Weights of a small transformer language model.
Size: 10 layers, width 64, 0.665M parameters.
Each number is 500 + 25 x the weight over its row's rms, rounded and kept within 0 to 999. Layers, rows and columns count from 0. Numbers have three digits each. The size before them is the row's rms in percent of the matrix's.

# layer 6 MLP gate, 192x64, rms 0.236, rows 105-191, columns 0-63
089:501495521524567471495492475483494507503488471484435555495494515454514503513506498488517519490521546478488523522514501505490537482523484531523462529554500481509513557508469514504484500535484499
099:522503508503472474494494494455529496499491491508458523492478541531478470506516512505497548507487486545474488459493506486488515508507501507508581555471517530510504493463545486524480535493503461
089:509523482521488453523495502508512508435491445508512480500486506489538455519482509476468533460508527496545506482514518497505470475524465506552519502496500513469536507525483488497474485519462546
120:501452514485517504502517521514519479518473497539475498512556474521500490485487523465459474466511533500506468512497503511494517506454521487540453511469534513526530489519518507485535505495570465
116:507468511493520509509513458515527527521495493490549522503452512493506467506448497522469535522499460557491486453488509519500515497494509519458494489472517458490481449525483479502538533487472514
094:498491522468472532507519451516499534475550500505494507504467487490476451514496465490443485476492506493513535477503508516462480510487544475480489547499550515511486494510475483529468456507474475
102:478496503501508479491492479505478468510514539492495480503487500508460487546447499555474543471480462512513480503452526508448500505476531504493482474461494499479486458478502532519486490451519462
099:497518504550520495505540519518502484527559486517500500467522471503469524513518477522505535468539455525525496502475539515490478507491480510503483491533519498521505474561521479442525512532486521
103:493513483478494512526529526462477469510488478488502461530515474560574516491483439534508497521508502509529493491471512482494472513508480515493454496494539464499488489500516530490498491543538485
100:494499486499530485485523481498480508488485501510490478517552481531454492487513462505494472527469511457496497546482507470488540479544458486431505480480512494540482485531510510469458534471499501
106:519479456467478493506490495517468505521491484522505514539521513486499481472551496493495484532530497514427561455502517537512504480539507509497507471519517443524476503496521491529498524527492477
096:495519506488506516487506524472563524477488499495459477545557496508538505535493507465470499505532471485511493530478495484526479483502528470493479446481493495528504465488489534548479464476529493
099:541469497530535492501515522509478568559487509513490481508508520489472501499488489477496514521524482501507490498518477499515561484448486474505503507471501516500511457550498515466521461513468546
081:535449486508547525511544508526503487506494482530494550512516530456494492522525509510503503505483501506524481536491549488534527490488510529486537520491539505520525500533546452467517529481524509
101:470510505542495480518532493481502513491523498464483525497506484485492526486486478473451503505543545502527466553451508531495525491491476550506493465484512526511504471516450449472525509514479488
108:520465466521491480490548475527522496531499525496518516504496456538507509509447543509543549519448492509530511481476474509511472508496483503502515457479519485476515469499512536538475475529506483
103:476462516503487495502473523515490489510477528512501493475489507536479483470457507492469499435500457488526512541497500467513531483511534505488506482496495510584531514483546477517491514485488547
106:448478526494454514503510500496532502528479472519499475517478479496506477473469520488475502499479507534454494495452504461484541476531470482487453510523500514493476522473543537457524529523479495
088:517468500508515506497482475528520514516552463490479488510486504495547524513479512501483509509479492542471456538507485493574480530510481516495527514496475485475520484448468505511483558521495464
100:487490525488479509491514461527495518485525500480474487454457503469505482482462487485528502492527513495548488490485479452486488491553458504527461540525510523519513501552480521471503501545478534
106:519476477510532472491483462506487473456459507519484496509483515516506525465501590473473506522519499457508516486463531514482514499487494499546459482514518473493507478490533518523505533533506477
102:520489493510522496444529534477525501501514512502495480528486506461515503478474531465518488506503474518500507534512500520501530440438471480521488514511520503477544486508445526479510567500511509
098:509464467460515516527490481514505509441496525487483548492490487521522498465489540484509513480499496497514484521522437523549432491510478485492484486480514446481482488468535489479505498513483494
088:514526469520480435453522498515460530507487551536463505522530508522520477509508488528522522521524503531489522512509440479492479496487477506508456509526544528495503489524507477529513492511507467
093:536521505501492493523521519489485512547533491487536512506511508502528463491550534496484530494525471502449510470505527519496513491472502523503517497468546418503482514463520472506515493472467524
103:550531430489481506503489530472500527503517497511529524491514491527518499509479536452498488491499442544501494473498497458521497456491502534492490533480518482497547462499516515470505518496525532
096:533505453510502506523500489473490535532465509525447548502490541503482543510483483483509525488522504520539473497482486463441457495498546498526499460518498477496504487507504483463496526536491483
098:474488521494528503514491488493529468497486487526512490471549486490479491475476516514514517559492513540482514499536470498473480530451461488532548457507470464481509473497494531463492538534508513
094:469492503515506487507495505493501525512479507524426503532504449485534500488554475497525497459549507468545499459499514539514499513501503489519511477540488515508508502517512513502483519523431467
096:513477501461479545526505498515476511501496481476523504506501510500542491478552489502476541546479501497489551495456464535513489490528470521498512509507562473480448492489501499520477456483498466
103:527472502544534519530517534513466544479490527476469504522504523477516457536511494507508486462500505500525511483510502467515467525485463545447511475499476512456522487509524461484494482509535531
093:470520495484495470543488490474522531496540519500482457508522521509510486479494482503518449504469475548483514542501517510492493489477536500552497483499496513523546489464427475500483536519503486
111:542502464443464490480514525506490518527495493490533524531488509478507493456491510466513495473509458499451499521504492441517498461517459486510523513486515470499474555493505484503455483536497493
093:514493478498507534507518513514553507548496485552510507530498490541561499493498500470524512492509473561564508462493494486529476483507499521504536530523488488521479505484536511508473544499491497
110:546486501487525493515474543473537485522493560475484499507526537511545496487483487525511542463528526550479489537503496489492451528480509506521524502446497541519496470482506480506508500491485499
091:512464509452491500502463490505533488490474499517489450541486514509534503510464529505478493474507524507545482464502471499517517484503508493498496458473517486513495443523523472453503529461465447
102:503538467459512525485548538485485533514526505496486484483470528436496481527478463526513512517492475522450516488502501517472547507507495485462520487508504456504527536498508453479522514508518519
087:491530504516519475478483481520479482502479520504487506527459483546480523539505478515491509541492481526573515485491514468479494536480486484519535538486543509454481488538474472494498507544526515
102:533472461469547486468521473468486513454527520513496548502508505483483490493512479515487519495459527484483539526518502470473458531465491493528517518518516532490509520491500518453445534498502512
102:471482479517463500483498459517507511467512509528517582531492490484537467520506511502413521487488499511520516480502497504522488514468498523482497513489477490516519511503492532503496500488543561
120:508456498502483457489487488487566467478478500480520516481461522497505514496454509466487538516497525510514429514464498491513499444491484518497500456496505465503517521461501479509518525488502460
093:427511473553436499486497506489538512521493444490495486477500496469517525470521471507485525484521506512516528543509520509495489493532511488514512511509549490523499548536478523521501497526504484
107:508502556481523506500521552508498475529516516512537483479488469483553513469493508464501500447492458477512508523449534477521517501525527459489482485504501482505532492452514511524457479506497511
096:558517484513492506502512469532515460451481476547494520468513493470502460492470536471483491546454500519468507496528490510491519516503522461463537479488490501518506525479504496461520519519526465
092:549463495493471480502533530498499516518507496496472485512508556545490503468483478487472553498510464474511515495503493482506479489532512464550526503470476456538509506514488519491438466484484496
121:496441509494494514532479500521501528497488510536490526497429487489532496534439509535503462508474499516535472472473477501506497511486467515513529507514484521501505510466524471483492551536501538
099:512504483512501501498487503502516509530495458488574462525484492466489535482490510482482514459530491518534510505482552557499492510494474487522551465529508505461487502530506467494489445516491483
104:514439499472511473554499514490513485465516537467452504526487540504497543496545503477494498503512475525530470503457525528467470502480501454546507507482524488502469515510470526500499511509506522
101:501449509556453473501513468529488521502521492447493541491528510499493526484517509484479508501478507521476506510511528511467504502477475524517514515509499514448527526515514429493491445530517497
101:542517466497474470529491513494562474494507488534487512519480504513482483513512514451512516506544554517483470484513499568470488505469486481510503510454524513547522520487492502540516482502510484
125:530477517485476519485492514484500469458450494499471504527477506479514523503460522451447489468492518520519490526464529542468483487482465508500484464471528457517534493469460505483493485500510475
099:475524508530419515513480552554499478503528522510505525471514488459527493514499523486464494480514493475490481485530528492455543496500499523482516477491505493517505464473489491539496487459490529
105:467495488507505504501509511487498519465480526498491487489489516451471485554513535469486492525512501508459516478466489431508505471506521490504532486427487528486468523462487506542485477473477517
089:519488497511516499554502493496508541475498513542486513508513511459475494473526476503469522503500500519482476513499490508527471543516527517514497469474489486510477501571542458538513506489570467
095:504498514510518470490540497511509497464511494548479491520518481510486522509502492482488501464478522479512477497575554484467545511523489474462517504480525507522468520436533504523474471478478502
087:508477546504488491530508441483471495478535472485479475526500547528513494531499523463489517493483536502524544499493500499495515483507478508552505535538478470506471492495487469516481549526541531
102:533478471526486510520475518529511508535472529513539511466477530506526459528475490501509541463449509495487481472510522449508513511490505501466518479530533540504481498507474503506474468506440487
102:469474495511513518526511462505507457499518506532480547536506490474489487514501504492488494500452522500493416511496504506487558491495476503526502518466498530490491546464457516476498509497535544
096:449502519519484488524471505524465512516493486489494487497484482436492500490474503477489498483489500498471471557514533488492542456476467509516474517483530552479513506471474502530503443494519459
087:500520455525527521523549525449511507487517497525489482528473524443510514514505503474476485513504548479532464508489496545513549489460484513478495513518506537508507457513482546479511484524493510
112:480492470499491464483480510529484515519499480531531487535462490490466486489483499472490499464500470529510538495447492479590540469497492503494468546498514480483524512525494509498463476491479507
108:558499505472531512529530537528488506520516526504445489440466483478479501523494538463508512459507524478504490501483511527477478516493516492528471516448494504476473472454504520526481475506499497
087:478443493491511529525494489484492494485462491479502509504485517501503515447466532462498531476514520479487494501447528500513570497548472485505477508515504473541559493521466501513500505479483523
104:495512503514497487485477486498508555472487515482506488531484478550506489439480506487493521475581507487492500504504510508479527480543486461451511465513508535522519517527515490531502468502459526
105:494490519508469542502504494530519464493498541504507498514467438496472454484474482506503490489508483521544448473497545507514494481508464542491519518468520481545481450524501495505530516496465491
090:460462551566520502513462502504519501478465503504503486506498513479512529490481471529465465493483518516538513528514506474514469543465462495518471497518543508478476465521468495520522464494482495
093:503494503490486494490503495515498537454539536547510482477478482515488482460425506518471492474558484482503482448527507481504458500523496481491477515538506530499499483503477461481493467496477470
097:481525504465489544524528501519509523462474487559497461504522538504495474493510511503456493522538525500572500510522504470463499515525508441497493531505492521522487516528471495477475499483476500
091:483488519495497517549475517542456515499499532455495498516539502512539538474489524470560486458519524489483479482481555506513532520515470474529486516487516491503500538474499517505471521514484469
107:488483487499503478462451486521476546471543508510539491512507470542488493491483515473450534482519459494457521466520558520491513477463503503528506504467503549511514468489527502491504489491484510
096:493469532517491460482519512494517500501487558504507476530507512528509533486519511475494491455492514486530526508490535443489450490520479482536444503495487488500505490520480463540465464539498528
106:515486512544494451503535490527535501528436484456462498489484571479519536511487477480489502522521538518506488519518493542488509479483447526506486513494518521536492517488492480483507488488497517
097:536461476458449495489492519487467516498499531491504547510493492484521500511453531477500489480506501509521514488503513507500493524549472492463547508519577484504528509512481519482545483519467522
093:500502476508481452505515540570453530513494424537526504543501517482485511476519499467474486496477487454463520494515473499517497469488516512506532459511503511520495499522490497495501512521501536
086:500471487483500511502496498524518514491526517473465467461489485469517457542508497441490532523508462504518476479434483499498458503440508508540510523503491452476513484483511507491471502481520469
115:493492544478520508501483541442504504477489528517462464513486522517488502485502520515502548466487488479487532462477534477505523574465491478496484480505535487494519485520508462465488528473484482
098:487528536497503498547498504512500523510514501541571515459509475486517474521483447517482537491527525458512528523512519494545468476499519470508535501492461514504512482517476465508461507470517498
096:536453449499482539471501465504514558487515524483516491519519484494510475528490476481520508522482538557471500514529490482525538487547466505508483483482491471524492509477515493490542520460512496
088:493456495496482499512473517533494500483503470500495519458497517502527458512540486483480488505517475517501512476499443506504490476484457549493481496447531477469443512525555477498500508464534518
090:475527530557512532524500469511472491506523496484558491483544504491481473454506508506497505478525546516508543493486499492535532511512479511507521489479478540474473519474493496518429482476500499
100:488519496506455514552470513530472525489529508525479506503460524455502465509473475481488437483472529503507447510496500504479521486527503512518489483499569499488521491459523530483470488494501510
095:530466478518454504524522480491504513519515496522494505526512477512522491481503526473520514514491543485491486509463515462525482452493460509504563495512503483514467518464470539444455521483493464
105:484488474497509494525474487509503540511516529500518482481474508469476506528509454497487536465506510515518510475506545545493485511453517509502550545460496545566480504490489488487481484501509554
095:501469499454549555468542510511509502504513500538539534534515538483472523471529485494500516491512471501475481524446467503477499508481503452511506529527493519493520544480483467512477513503501481
092:498497515478490470527534509523520484524501491528509487490522520489467421498516509485449530471479514459523487530480512479507536506490498471465504505510481504477544442507496544498464489508536523
099:530512513458547513503516493489523491519501488508518474489481500530541510472527466475539485484530534507523503533424533459535464479460484505499500518476512512484468536498516517459481505508504494
094:480497472503508516469535528524480535536495464528504486478469477576479497528488510478522505504490497491536504506501492474526479433482492488450532497515538525494496490545497487498471516463513488